Weights of a small GPT-style language model, trained from scratch on English Wikipedia.
Size: width 128, 4 heads of 32, MLP 512 ReLU, 2.26M parameters.
Training: a variant of Muon for these matrices, 104M tokens, 6354 steps.
Each number is 50 + 10 x the weight over its row's rms, rounded and kept within 0 to 99. Layers, rows and columns count from 0. The size before them is the row's rms in percent of the matrix's.

# up: layer 2 MLP up, 512x128, rms 0.285, rows 408-460, columns 0-63
# down: layer 2 MLP down (transposed), 512x128, rms 0.14, rows 408-459, columns 0-63
up408 091:41 70 65 48 50 59 51 51 27 68 55 46 51 52 44 41 42 52 56 57 66 45 56 40 47 52 47 59 40 67 44 51 50 40 61 41 52 47 44 29 55 40 40 45 43 47 46 34 57 65 53 51 33 54 52 21 56 55 59 55 48 53 50 44
down408 092:52 52 62 47 36 37 38 50 45 40 56 54 53 53 37 51 48 72 64 63 39 47 59 56 65 50 70 44 41 33 38 45 45 42 56 41 38 37 63 55 57 39 59 57 52 49 51 43 61 31 37 61 48 51 64 55 47 64 40 45 52 41 57 57
up409 105:48 60 57 52 46 53 44 40 36 63 46 47 58 53 43 62 51 61 50 52 47 58 53 52 68 46 44 29 79 26 39 58 57 52 68 54 57 39 52 36 56 56 43 52 47 39 53 45 56 39 39 56 54 48 39 57 44 34 59 53 59 45 48 70
down409 103:64 57 56 52 59 44 35 56 45 62 55 41 25 64 42 54 52 73 60 51 42 46 43 66 43 36 36 29 64 42 36 41 38 42 50 57 50 33 60 41 44 55 60 57 61 44 55 51 41 43 58 64 39 62 39 58 24 56 37 42 47 50 63 43
up410 104:34 49 45 49 24 55 50 60 45 51 43 34 41 56 36 53 55 70 56 53 61 44 48 36 41 46 50 45 61 61 58 46 50 41 40 50 48 52 40 53 77 45 57 40 49 32 54 26 49 40 52 54 33 62 40 42 53 47 51 49 45 48 45 54
down410 099:43 51 47 56 55 46 47 57 61 37 47 28 43 45 30 57 31 32 62 49 47 41 43 52 48 49 62 43 42 72 59 49 57 47 46 48 58 67 59 57 51 57 66 59 53 50 38 49 75 39 39 35 56 40 50 66 47 60 43 63 45 57 42 73
up411 102:54 45 43 29 62 44 56 62 50 45 36 30 50 40 48 75 53 66 57 71 52 42 46 47 53 37 35 54 51 48 74 66 60 56 41 45 41 56 54 39 67 61 50 62 39 57 44 67 39 47 58 51 63 55 49 40 50 51 29 55 43 49 37 24
down411 088:66 69 42 44 48 50 51 43 71 53 37 52 46 43 32 49 50 66 60 56 25 43 52 52 46 57 56 57 42 63 50 68 75 52 51 42 60 50 46 58 39 46 59 51 48 52 48 45 37 58 59 37 51 35 39 37 57 67 41 59 75 46 67 40
up412 107:53 41 44 55 44 61 43 68 49 49 47 45 38 40 47 43 61 56 56 57 58 41 59 64 51 58 50 42 42 45 55 24 52 44 62 64 47 57 53 68 52 43 62 46 45 51 40 46 41 63 59 43 43 75 47 62 43 54 53 65 56 48 50 43
down412 121:57 47 47 54 43 43 51 74 49 49 53 53 54 53 50 47 40 65 58 55 59 46 36 51 42 47 57 29 41 36 48 51 47 82 51 50 45 54 47 68 49 49 61 43 35 42 54 64 63 62 39 57 42 34 33 55 61 46 56 62 38 59 61 48
up413 092:48 58 33 65 63 68 47 35 29 50 64 65 47 50 49 69 56 56 59 34 59 46 49 59 42 54 64 34 38 55 55 44 50 45 54 46 64 57 47 54 45 66 43 48 55 42 51 56 55 50 46 57 22 31 33 59 40 47 59 54 46 50 30 59
down413 102:55 46 43 58 41 38 40 52 43 63 31 46 41 52 31 23 55 45 38 54 55 49 41 27 60 42 48 39 37 43 62 45 58 33 43 76 46 58 51 38 46 51 61 72 54 45 50 49 51 49 50 55 53 58 56 57 41 44 37 46 61 56 47 35
up414 099:38 50 72 51 47 51 65 57 45 36 52 69 65 32 55 56 67 52 49 53 62 58 40 42 53 70 32 47 57 40 41 55 41 54 53 55 34 50 52 57 44 60 52 61 41 44 69 69 50 55 47 63 62 57 57 50 60 51 37 35 40 47 45 42
down414 097:48 73 44 34 26 52 52 32 44 52 49 51 60 44 66 62 54 62 46 60 47 55 41 49 49 61 63 44 52 39 56 59 51 43 56 55 42 48 58 52 46 48 40 63 60 50 59 59 47 31 44 51 54 39 45 52 66 48 19 47 45 49 64 49
up415 082:48 61 40 62 61 49 41 66 32 56 65 50 67 43 25 53 67 42 65 55 63 50 63 35 65 51 50 45 53 49 56 33 49 57 39 44 43 39 34 55 55 49 52 57 47 45 43 49 45 68 47 40 53 40 49 44 56 42 56 38 51 55 56 43
down415 085:36 47 72 44 42 41 49 57 49 69 38 42 43 56 54 47 46 46 45 49 36 49 53 55 65 48 45 56 68 40 57 64 54 22 33 48 54 56 65 42 47 51 56 48 58 46 50 54 66 43 57 57 58 68 25 56 59 52 47 61 45 38 64 47
up416 093:50 41 54 54 62 50 64 48 60 63 40 43 49 45 41 40 46 30 31 55 45 67 52 58 32 59 45 46 38 51 59 64 59 46 63 49 42 38 47 38 35 58 44 61 50 64 48 47 45 50 68 64 65 44 47 44 46 43 46 40 29 51 33 47
down416 093:43 52 42 38 42 53 60 43 52 46 62 45 68 72 47 41 45 45 52 41 49 64 60 71 55 47 34 56 47 62 49 57 57 78 53 46 53 77 56 47 55 58 34 39 45 54 53 57 42 54 43 32 45 41 29 41 37 64 31 50 39 41 54 47
up417 099:51 49 55 43 54 37 62 45 19 38 46 46 45 54 55 55 55 55 42 44 61 46 66 46 58 63 74 31 61 70 51 66 47 33 58 37 62 49 51 58 51 55 46 43 52 53 40 40 48 35 45 41 40 48 49 40 29 62 54 41 38 55 56 38
down417 106:55 59 51 46 29 46 44 44 53 55 51 54 58 36 57 58 40 61 42 49 57 47 58 44 43 78 51 47 54 57 48 36 49 43 42 31 70 42 35 38 54 20 45 51 52 59 32 57 39 55 55 62 53 42 53 49 44 40 49 67 48 57 41 39
up418 093:48 25 53 50 57 51 61 43 39 44 47 41 50 42 33 48 51 46 62 53 40 60 60 39 61 69 48 44 61 49 28 62 56 54 60 50 47 59 47 54 65 50 37 60 34 53 44 56 61 26 36 59 46 49 39 56 48 42 59 49 30 39 56 72
down418 103:45 44 42 31 48 51 24 44 56 29 51 32 55 39 40 35 52 33 55 58 55 49 61 40 47 65 49 44 56 44 49 59 40 47 67 56 45 59 57 46 52 64 56 55 61 57 48 70 43 53 46 65 38 50 40 54 43 39 58 57 48 34 63 68
up419 097:43 33 52 60 58 50 61 76 40 45 32 38 53 48 56 58 37 30 54 41 54 53 59 47 64 54 37 47 50 46 31 48 35 55 47 39 62 49 38 51 53 37 59 69 61 32 37 52 39 62 48 65 57 56 60 40 45 53 51 58 65 44 32 51
down419 093:69 46 49 52 63 67 53 40 36 45 51 44 63 56 58 50 38 25 67 54 39 45 70 55 41 33 54 54 38 47 46 32 48 48 40 51 38 43 48 60 57 37 46 41 54 49 48 68 40 51 52 49 41 42 43 56 60 50 62 53 55 35 50 63
up420 104:41 52 42 72 51 43 67 66 41 38 23 64 63 56 57 41 65 46 39 42 60 36 57 41 53 39 49 51 51 57 47 41 50 60 49 49 44 41 64 48 57 56 55 53 71 54 51 65 61 47 38 59 53 59 39 38 48 56 46 65 40 33 46 56
down420 093:66 53 49 55 46 49 45 47 48 41 52 59 53 45 40 68 44 39 60 68 52 55 46 39 41 37 63 47 62 53 50 51 50 51 28 42 48 73 67 49 58 39 48 51 48 60 61 47 36 58 61 48 44 52 57 47 60 57 42 60 42 44 53 47
up421 098:61 34 58 43 45 52 54 58 42 48 53 35 32 58 52 67 49 35 56 51 44 40 42 35 58 50 64 58 54 74 60 34 63 72 44 54 51 40 46 45 54 45 58 51 39 52 45 56 35 53 42 43 29 62 41 41 52 57 58 28 54 38 55 37
down421 105:56 53 40 47 39 48 67 60 39 67 55 51 30 53 38 68 56 37 59 34 43 58 40 55 43 40 69 51 62 45 44 32 44 58 50 49 41 51 56 32 54 56 33 34 58 48 53 33 53 64 50 40 48 55 54 32 64 51 32 55 47 54 67 51
up422 098:59 39 45 64 44 65 42 40 49 24 66 39 35 57 68 47 53 66 52 71 42 66 47 39 54 57 41 50 53 61 26 44 58 57 64 52 56 58 52 38 59 46 46 50 43 42 57 55 65 62 64 41 31 63 50 50 46 65 52 52 58 50 59 43
down422 100:49 45 37 34 47 68 67 60 26 50 42 42 48 53 53 65 56 54 46 37 42 52 43 34 54 52 52 49 42 61 69 36 55 49 38 49 63 51 45 36 41 47 40 55 49 60 36 55 35 45 45 45 45 57 61 54 54 52 60 53 61 48 48 45
up423 094:41 44 57 49 60 42 59 53 55 45 58 57 45 26 64 39 59 58 43 51 60 66 50 37 49 50 41 57 52 52 37 49 47 68 49 58 42 50 53 56 38 49 38 61 39 37 58 63 53 71 61 26 42 45 57 45 48 64 54 52 46 25 48 45
down423 094:55 48 45 57 50 51 46 40 47 49 54 39 55 57 26 65 63 57 62 52 41 53 53 41 33 51 51 45 69 60 55 44 43 54 41 63 63 53 40 59 53 39 70 39 52 58 51 27 27 69 56 45 59 76 41 50 31 46 48 49 61 61 41 59
up424 103:45 56 55 56 47 50 33 50 42 46 53 58 64 29 55 57 27 55 42 48 53 60 47 43 57 58 63 54 51 72 50 37 60 61 47 55 50 39 60 50 46 50 61 56 49 37 48 66 34 46 47 19 48 43 44 71 41 42 51 53 57 36 60 33
down424 102:61 46 41 52 54 49 47 50 45 60 66 44 52 38 37 62 45 50 56 49 39 52 44 29 53 45 46 55 22 47 61 50 43 41 47 43 49 50 63 45 47 47 67 56 57 28 34 36 58 57 64 31 52 56 44 42 44 67 52 51 60 51 48 52
up425 102:49 43 55 61 52 67 67 80 56 44 61 50 49 51 49 56 44 60 41 64 33 62 57 54 33 39 65 56 36 42 45 60 48 44 49 46 53 45 59 59 57 51 30 32 41 41 24 52 48 42 49 59 46 44 34 32 60 48 49 42 38 46 46 49
down425 095:42 53 34 25 57 59 61 42 58 53 61 55 41 41 65 60 51 39 55 53 53 48 51 59 48 55 62 63 43 58 41 62 32 49 38 38 40 49 42 42 38 65 51 38 54 38 47 40 50 44 66 59 56 52 33 49 71 46 40 45 63 32 55 48
up426 098:48 60 53 25 47 44 72 69 47 41 62 39 58 43 51 51 55 42 59 59 57 55 35 32 71 42 46 55 45 58 58 47 44 55 54 62 47 37 44 44 36 57 56 44 46 40 50 59 50 56 60 55 48 56 50 44 71 45 61 40 50 48 44 57
down426 103:73 54 44 49 53 43 68 39 55 48 50 46 48 46 45 42 42 38 63 47 29 61 58 41 58 47 58 45 70 59 41 58 55 46 65 77 52 53 56 60 42 42 35 67 49 49 41 49 45 41 44 54 50 22 68 39 27 42 68 52 51 37 50 61
up427 100:48 70 50 66 44 24 64 65 49 71 38 61 63 48 45 55 45 58 50 56 56 57 70 53 45 34 52 38 52 50 49 49 52 41 65 41 55 40 58 59 49 34 69 48 59 39 53 33 52 56 58 45 50 52 42 54 45 41 74 55 48 46 31 55
down427 093:46 45 53 61 56 50 40 47 53 50 43 54 53 50 62 50 46 50 53 60 65 39 25 44 57 72 52 39 45 50 41 37 49 60 61 64 26 45 52 54 53 63 50 52 35 57 48 44 41 48 29 72 56 58 49 31 59 43 39 63 50 48 43 54
up428 086:54 32 31 56 45 75 50 48 45 50 52 42 56 60 51 66 31 71 45 54 59 40 66 57 59 55 52 42 54 71 46 38 55 50 54 56 40 41 41 69 59 36 63 45 54 41 53 47 50 64 50 47 44 43 47 42 43 69 33 53 51 54 35 47
down428 089:39 40 37 51 50 51 57 53 54 49 61 39 44 58 70 54 36 52 48 58 49 48 34 59 48 48 52 83 49 59 47 44 53 41 42 65 31 43 70 42 53 46 52 50 48 55 67 43 51 66 38 61 73 61 44 53 44 44 52 47 52 63 47 43
up429 119:33 58 27 38 35 47 56 48 45 52 57 64 52 51 63 51 63 57 37 54 57 35 35 53 69 40 67 60 38 58 47 36 41 48 49 57 57 46 58 48 69 46 53 61 61 61 56 56 37 64 55 49 51 46 46 48 61 51 68 57 67 51 52 51
down429 110:66 62 35 49 43 42 51 26 45 57 47 53 48 48 56 42 55 43 46 57 49 58 43 45 42 53 49 39 57 59 58 36 68 64 60 59 65 38 49 63 42 51 32 59 51 57 50 45 31 49 50 42 54 34 60 67 42 49 20 56 47 30 36 54
up430 107:47 48 46 45 59 56 74 54 58 56 48 47 50 74 48 34 62 53 51 53 53 56 48 28 37 65 63 57 60 52 42 55 55 41 46 45 33 40 36 52 47 53 62 54 49 42 61 39 67 56 52 38 40 56 38 41 57 40 56 34 69 60 60 59
down430 105:47 42 44 48 51 35 56 47 68 50 50 56 42 48 49 44 53 57 69 45 60 55 50 48 50 51 44 29 63 35 45 61 55 60 61 38 33 41 34 40 58 55 62 50 51 53 61 26 72 58 50 40 53 38 42 50 45 44 38 49 65 39 51 44
up431 118:62 40 58 51 44 65 28 37 52 43 51 70 58 46 43 57 54 60 49 42 49 39 44 56 46 55 52 44 41 52 61 53 56 52 68 57 57 45 44 61 55 52 49 38 29 60 60 57 58 53 50 74 56 53 50 67 44 53 66 33 56 44 58 60
down431 104:52 40 53 54 39 50 48 63 48 32 55 58 65 67 56 42 45 36 41 72 42 48 40 42 55 52 72 53 49 57 45 47 47 46 63 44 45 57 53 37 37 56 49 47 33 55 54 57 56 51 44 68 32 41 37 43 37 42 52 57 49 52 81 38
up432 102:56 43 43 57 54 40 45 38 73 57 61 48 58 63 47 47 56 45 61 72 50 52 79 37 53 62 38 53 48 36 51 45 67 43 56 68 49 54 39 50 49 52 48 36 48 43 37 43 35 43 54 52 42 61 57 34 56 45 62 43 42 50 52 52
down432 102:50 40 37 46 75 56 38 31 35 56 57 64 58 50 52 54 46 54 50 49 70 46 52 26 34 50 64 35 62 60 50 62 63 56 41 47 47 55 48 61 47 58 51 40 54 35 44 61 49 63 45 40 52 61 51 32 37 43 55 52 43 49 60 53
up433 099:53 58 40 67 52 42 63 41 46 48 59 84 56 49 41 56 59 61 45 61 54 60 34 30 51 45 35 34 38 69 57 32 38 32 76 42 49 39 49 58 44 46 65 31 44 53 40 64 48 39 58 44 53 60 44 49 53 58 59 42 55 41 69 53
down433 100:40 55 50 50 58 44 36 58 49 42 63 37 46 59 44 41 54 35 54 41 59 46 60 61 58 67 47 58 36 52 24 50 51 55 54 47 51 68 71 56 43 59 47 54 53 32 48 51 55 50 69 34 49 33 69 52 55 50 45 50 28 57 45 62
up434 102:54 62 53 65 40 42 48 56 31 57 44 63 50 60 31 52 56 51 51 61 54 46 59 44 48 42 63 58 46 35 52 31 69 56 53 54 56 44 54 40 47 49 52 44 56 65 45 50 44 57 54 56 51 48 62 57 64 46 42 23 42 50 55 50
down434 108:47 44 26 66 59 31 44 56 37 70 38 58 54 38 45 67 49 47 48 51 58 40 47 48 46 59 50 67 51 25 53 42 58 56 51 07 55 33 64 54 40 56 42 49 51 31 54 44 58 65 63 57 64 40 54 54 43 43 51 57 39 52 45 40
up435 098:33 36 46 60 46 56 72 38 53 46 48 54 66 53 40 45 70 45 50 58 47 66 46 54 58 60 38 51 50 56 59 44 43 50 70 52 26 61 53 63 70 59 46 57 40 49 52 44 41 61 46 64 45 45 51 31 42 57 48 41 46 42 42 42
down435 094:45 33 48 51 57 53 42 65 58 47 49 39 56 46 57 58 42 52 55 44 40 53 64 44 57 57 61 50 48 58 42 47 58 75 46 29 41 63 54 59 49 50 62 54 42 48 46 54 63 47 61 52 59 49 50 25 34 40 42 40 37 47 56 28
up436 096:40 60 70 55 53 33 30 48 56 54 56 46 49 52 53 52 58 77 60 38 52 57 51 60 59 38 50 41 31 49 60 40 45 67 56 51 50 52 49 53 50 58 61 67 63 66 49 55 40 59 62 53 48 67 53 59 39 44 55 47 57 27 52 71
down436 100:41 44 63 55 44 45 51 54 48 46 52 38 51 49 65 37 54 63 29 58 43 43 42 57 59 31 40 47 55 64 28 44 49 43 63 41 46 61 33 58 42 52 52 67 48 63 57 53 62 43 59 59 48 42 50 40 46 49 75 42 49 46 59 56
up437 097:61 33 68 52 51 51 61 28 58 61 42 41 46 52 53 57 45 46 56 59 55 42 44 37 56 69 50 26 67 28 50 51 50 63 53 50 42 56 55 56 65 66 41 65 46 54 48 56 34 48 37 40 58 32 42 52 66 78 60 48 48 59 63 42
down437 107:53 49 67 58 40 42 39 44 52 49 70 45 35 38 51 43 50 42 49 39 67 50 58 48 50 51 54 47 44 31 45 39 39 41 50 43 48 47 49 51 59 41 31 48 59 55 44 33 64 80 48 52 52 42 32 54 62 41 78 57 56 45 70 47
up438 103:56 39 39 24 65 46 41 53 47 65 40 54 51 45 33 36 65 44 51 65 41 72 58 45 53 71 53 39 42 38 47 69 43 64 60 45 57 41 40 68 37 43 54 60 54 60 49 46 55 31 62 55 59 46 66 60 36 58 49 46 58 42 45 63
down438 104:48 51 54 36 53 42 36 60 19 47 50 61 48 34 42 38 39 36 52 48 47 72 48 37 52 49 55 54 49 42 41 46 31 39 67 71 53 55 61 72 51 58 63 47 42 54 53 47 49 42 56 62 54 52 40 34 39 62 36 45 47 46 42 69
up439 089:48 49 50 68 48 51 33 54 53 37 59 53 48 53 39 47 50 67 58 68 55 57 54 71 54 36 51 37 47 39 36 61 65 43 41 48 50 58 44 55 69 41 48 61 35 48 57 49 54 41 65 61 64 64 54 50 36 67 48 46 56 44 52 52
down439 098:24 71 60 53 58 40 41 53 39 48 37 58 59 49 49 66 34 49 54 28 43 51 61 40 48 66 61 50 52 45 37 49 44 45 66 61 52 55 57 46 52 48 54 52 56 46 38 64 47 68 61 44 50 46 67 51 48 39 66 53 52 56 57 54
up440 097:43 61 46 55 66 55 62 51 56 57 45 56 34 33 40 55 41 59 47 57 53 60 55 46 45 56 53 61 34 48 52 53 42 64 63 58 56 54 60 58 53 44 63 57 38 41 35 38 67 57 60 54 39 46 51 49 46 55 40 55 38 57 45 39
down440 090:43 55 37 42 58 57 42 36 70 28 48 55 47 46 54 52 40 49 30 56 43 52 52 62 44 39 71 49 44 58 36 58 48 55 52 59 48 63 49 55 55 38 60 50 67 29 49 55 42 56 32 34 44 63 54 43 65 60 55 48 50 41 70 58
up441 088:58 53 49 53 58 49 46 72 36 35 40 40 22 34 49 81 34 30 37 51 44 40 43 57 50 52 58 34 46 46 38 66 42 40 42 61 35 48 46 44 58 59 62 54 51 47 50 60 53 55 54 60 79 58 53 56 66 52 50 36 55 34 47 44
down441 088:50 53 62 53 54 51 64 50 54 44 78 43 52 55 51 51 37 45 45 40 40 58 46 50 40 72 46 51 66 26 49 37 47 48 42 49 47 52 60 37 50 78 37 30 37 47 39 44 55 49 50 54 49 45 43 64 39 69 19 57 68 33 56 65
up442 100:45 50 55 67 40 40 43 58 48 67 67 45 37 66 40 45 53 56 60 63 38 71 48 54 41 52 35 26 45 53 48 50 54 57 52 51 36 62 62 69 58 58 54 54 48 55 55 41 61 52 38 48 44 48 51 38 64 68 56 64 56 32 40 56
down442 097:58 53 50 41 47 65 39 61 53 62 63 66 53 62 63 45 59 53 49 38 51 30 37 46 60 54 45 55 27 44 59 48 49 54 51 51 32 52 56 41 42 53 55 21 61 58 45 64 62 21 44 55 55 61 55 80 52 47 44 41 50 53 37 39
up443 092:33 20 60 54 64 64 66 40 58 50 61 63 42 31 53 39 52 40 64 62 66 52 53 49 36 50 35 47 66 60 58 38 56 34 32 57 59 52 41 47 46 67 50 48 52 52 45 54 48 42 26 46 34 54 44 34 37 53 58 47 40 41 43 38
down443 090:62 54 31 35 46 33 51 39 34 53 50 48 53 34 43 68 37 58 75 70 27 59 51 42 45 53 46 56 56 54 47 54 46 32 66 49 40 47 55 42 40 56 51 42 59 58 60 46 64 41 42 50 58 58 49 63 54 61 54 43 45 77 52 59
up444 098:50 45 48 71 50 46 49 48 61 63 31 45 53 43 47 55 49 54 57 48 54 42 50 61 38 38 59 62 67 29 38 55 40 63 57 46 62 50 49 53 39 49 58 50 36 36 40 40 41 45 50 50 47 53 49 56 55 51 47 42 50 44 48 41
down444 099:39 60 27 52 44 41 64 34 43 49 33 39 54 55 56 54 63 55 44 51 42 47 53 37 52 51 59 63 43 41 80 51 55 56 55 49 46 64 57 76 54 45 42 45 50 49 52 42 50 55 44 59 38 50 40 72 40 45 37 36 65 45 47 70
up445 107:43 49 57 44 35 65 58 68 52 51 44 53 60 53 55 62 25 35 42 50 73 51 43 60 56 34 51 56 32 50 31 46 54 42 54 66 41 41 55 54 38 50 60 54 48 49 44 38 60 53 55 37 58 45 41 42 39 58 42 43 36 34 58 54
down445 105:50 63 57 42 30 42 36 62 38 71 58 73 42 61 52 47 47 35 45 70 53 40 70 50 50 31 60 57 64 33 48 52 32 44 52 29 47 49 41 57 43 55 52 40 49 46 54 23 63 55 31 70 57 41 49 51 51 29 40 58 54 44 50 74
up446 101:38 47 56 56 58 39 52 40 54 42 40 50 57 39 55 51 45 56 47 31 50 53 61 40 33 41 39 51 37 65 29 51 50 50 50 68 49 58 67 48 50 66 41 43 46 51 45 42 50 64 35 57 35 47 40 52 54 61 57 46 50 63 65 57
down446 093:37 40 41 43 50 51 50 51 49 29 39 54 59 49 63 46 39 39 54 46 26 57 45 43 51 30 52 58 54 54 50 50 47 45 39 43 52 39 42 41 45 55 53 56 61 54 43 68 75 54 29 54 43 51 54 48 43 66 37 57 42 38 71 55
up447 097:39 56 46 44 44 59 48 47 58 47 60 67 50 54 49 55 51 54 51 63 32 66 54 52 47 60 48 52 36 36 41 47 48 62 44 59 51 50 54 50 37 57 34 55 30 46 62 56 51 53 60 46 40 55 37 46 47 47 36 40 37 63 58 48
down447 104:61 42 48 44 77 58 50 33 30 58 56 52 46 50 34 51 47 52 46 28 53 46 47 42 43 51 56 51 51 46 40 61 58 49 45 49 48 38 37 62 46 36 47 55 57 58 45 42 58 50 58 55 38 52 65 37 47 37 55 38 65 59 50 59
up448 103:50 63 47 71 49 29 48 35 42 47 59 40 59 45 66 54 42 52 37 43 55 38 42 45 54 46 59 32 46 63 46 64 68 51 50 51 51 48 40 65 59 48 64 44 50 47 35 67 43 34 50 50 57 56 54 46 57 47 54 55 56 36 43 40
down448 104:61 39 53 54 51 49 53 36 49 70 62 50 50 45 54 42 41 53 48 57 40 54 50 42 42 39 54 40 35 43 51 73 39 63 47 26 44 68 54 48 25 46 47 36 48 62 41 59 42 46 52 54 60 51 70 68 56 57 53 54 82 50 49 50
up449 098:43 40 38 54 48 50 64 53 41 42 54 48 58 60 47 59 72 52 57 45 49 35 58 43 47 30 49 45 50 38 44 42 40 44 67 48 57 46 45 59 50 41 70 40 57 71 53 82 53 57 61 67 41 67 48 42 40 40 50 54 50 47 56 48
down449 098:46 41 61 40 44 51 52 53 55 28 63 24 62 50 48 37 50 55 56 46 50 51 57 46 61 42 61 44 46 61 56 46 61 61 52 32 52 46 61 38 60 35 47 47 49 55 66 68 57 61 47 44 63 46 52 35 50 42 56 54 48 52 78 64
up450 102:40 67 45 49 43 50 47 58 46 52 55 56 65 41 49 50 63 60 57 54 53 43 39 35 37 40 62 41 51 61 52 47 67 64 53 42 41 57 41 39 44 80 42 47 42 41 66 62 59 45 54 30 41 61 41 46 55 53 48 57 45 34 59 58
down450 103:53 53 54 53 54 56 56 62 64 48 44 50 45 40 54 54 41 63 32 41 45 36 34 45 53 45 53 53 50 60 29 55 61 40 38 29 47 55 47 50 53 45 49 45 45 61 53 56 46 30 55 45 52 53 72 52 63 75 65 66 67 41 50 42
up451 106:55 52 54 41 51 56 53 51 42 51 46 33 65 46 43 22 53 53 48 55 55 39 55 32 42 53 49 53 55 61 39 52 41 62 44 60 46 41 56 58 72 47 45 61 35 44 38 48 44 58 48 60 65 50 46 46 38 63 43 55 66 44 48 31
down451 103:70 47 57 60 71 53 54 61 44 61 33 56 56 54 38 30 39 54 63 34 43 50 59 57 34 68 45 53 26 52 44 43 53 58 63 58 46 51 47 40 35 54 58 58 49 43 49 63 36 57 50 49 46 51 61 56 58 58 37 58 39 56 49 50
up452 095:49 52 63 44 57 52 45 58 54 36 59 42 40 49 43 69 53 37 47 50 41 60 60 44 50 53 48 48 32 43 46 55 57 44 54 53 33 66 48 49 74 51 39 49 53 52 41 45 54 62 44 40 57 58 72 39 26 55 29 47 63 33 27 35
down452 096:38 38 69 56 64 41 59 50 65 52 54 52 53 57 62 34 50 37 59 55 56 62 39 41 62 39 42 38 52 51 55 47 43 38 46 31 54 44 42 43 22 46 50 61 47 75 29 48 40 23 54 76 55 35 66 62 54 62 52 33 56 63 42 50
up453 096:48 49 58 52 38 68 52 45 52 59 67 47 57 59 47 60 59 38 65 37 64 49 36 42 42 45 38 47 49 56 40 38 55 51 56 68 36 58 34 57 50 53 48 60 42 68 30 47 39 45 43 69 54 51 43 50 60 50 41 71 81 43 45 51
down453 096:62 52 53 44 59 52 54 69 34 36 46 53 48 61 57 55 50 59 65 62 54 37 48 55 54 35 52 53 51 42 57 56 42 52 52 61 57 53 52 31 39 59 34 59 45 45 43 60 44 43 53 42 68 65 45 38 55 35 27 59 59 55 59 58
up454 099:41 66 59 48 31 53 59 62 57 52 48 62 62 50 39 61 33 36 54 61 53 45 31 53 62 54 63 50 61 46 49 64 63 60 38 57 55 38 53 37 46 49 59 42 48 59 43 32 27 56 50 50 51 50 51 50 20 41 51 65 52 54 58 40
down454 104:48 57 59 44 56 59 49 43 46 54 44 36 49 55 40 57 48 42 52 37 71 46 38 53 50 56 51 67 48 46 27 37 57 52 31 51 45 50 47 59 41 36 64 46 40 59 45 49 58 72 55 50 41 48 49 61 38 34 37 61 69 59 53 57
up455 087:68 64 59 60 29 50 48 58 37 38 47 51 35 43 52 58 66 45 60 40 42 37 42 55 50 59 79 49 45 36 65 69 50 53 54 45 47 48 38 57 52 53 44 39 38 61 36 54 48 64 62 45 58 52 44 61 52 58 67 44 47 43 66 52
down455 089:66 39 53 46 52 37 58 66 52 59 52 50 51 76 37 41 48 54 49 87 38 44 69 45 46 47 57 62 67 36 44 44 46 48 59 57 48 68 29 62 58 51 53 67 50 44 48 38 46 59 46 41 47 52 48 52 58 41 47 48 38 55 58 43
up456 104:48 60 40 50 62 52 57 73 57 61 44 36 43 68 65 46 49 53 45 54 60 63 43 49 53 46 58 49 50 49 57 23 47 38 38 70 66 57 54 47 60 66 56 59 48 49 39 53 54 34 53 53 34 60 62 29 59 44 53 58 43 54 39 53
down456 103:47 62 67 60 50 44 67 48 39 59 51 59 46 55 54 50 57 46 48 52 35 63 56 60 44 59 28 69 40 59 43 47 48 39 58 42 58 57 46 67 74 60 45 48 64 46 34 28 46 44 51 34 48 57 60 48 33 45 57 54 37 47 41 37
up457 096:39 44 44 52 56 57 40 54 64 56 35 71 41 57 45 64 49 58 60 34 53 40 34 45 38 41 55 27 37 46 50 60 51 67 47 62 51 44 41 60 48 46 48 52 54 69 68 61 56 46 48 71 42 45 50 64 36 49 69 42 38 49 46 33
down457 084:47 45 64 61 45 63 54 68 60 37 41 62 68 47 35 44 66 45 40 58 42 49 57 35 44 44 51 64 49 53 56 42 35 31 46 40 54 50 57 45 70 55 60 25 57 46 55 52 66 60 58 57 49 50 38 52 49 55 54 47 30 56 83 63
up458 097:54 57 57 43 27 48 50 57 39 65 60 53 36 45 66 55 42 39 61 59 51 59 60 48 62 44 48 62 38 59 74 53 39 67 53 60 37 45 43 56 52 60 49 39 42 52 46 36 55 55 65 36 54 51 48 55 50 43 67 50 41 42 32 50
down458 109:50 33 47 43 48 54 46 35 49 46 54 53 58 58 44 48 64 77 57 41 46 54 39 44 36 51 49 51 55 63 41 42 60 54 55 53 48 45 56 43 58 46 57 59 42 43 38 49 61 57 33 65 53 42 49 49 46 50 52 62 56 56 54 50
up459 098:39 52 36 39 51 49 58 76 62 51 40 39 42 46 44 45 32 51 43 35 56 47 70 46 58 72 49 57 39 51 62 53 63 61 53 54 45 44 65 53 52 50 58 45 47 25 16 43 61 49 74 48 61 40 61 42 39 60 42 60 29 50 47 59
down459 099:58 44 32 54 52 60 49 46 75 40 38 52 56 42 37 71 53 57 30 50 49 51 67 66 56 45 41 35 43 47 35 54 46 47 52 42 42 64 40 53 56 56 44 44 41 54 45 50 48 44 45 34 44 51 56 38 36 61 62 55 31 58 71 56
up460 100:59 45 46 42 51 66 45 53 34 41 56 52 41 52 56 41 55 46 50 44 51 56 42 49 66 59 45 51 54 47 54 44 35 59 55 48 72 50 49 69 67 53 30 48 43 62 52 52 56 42 52 53 29 42 56 70 53 50 38 44 56 37 67 51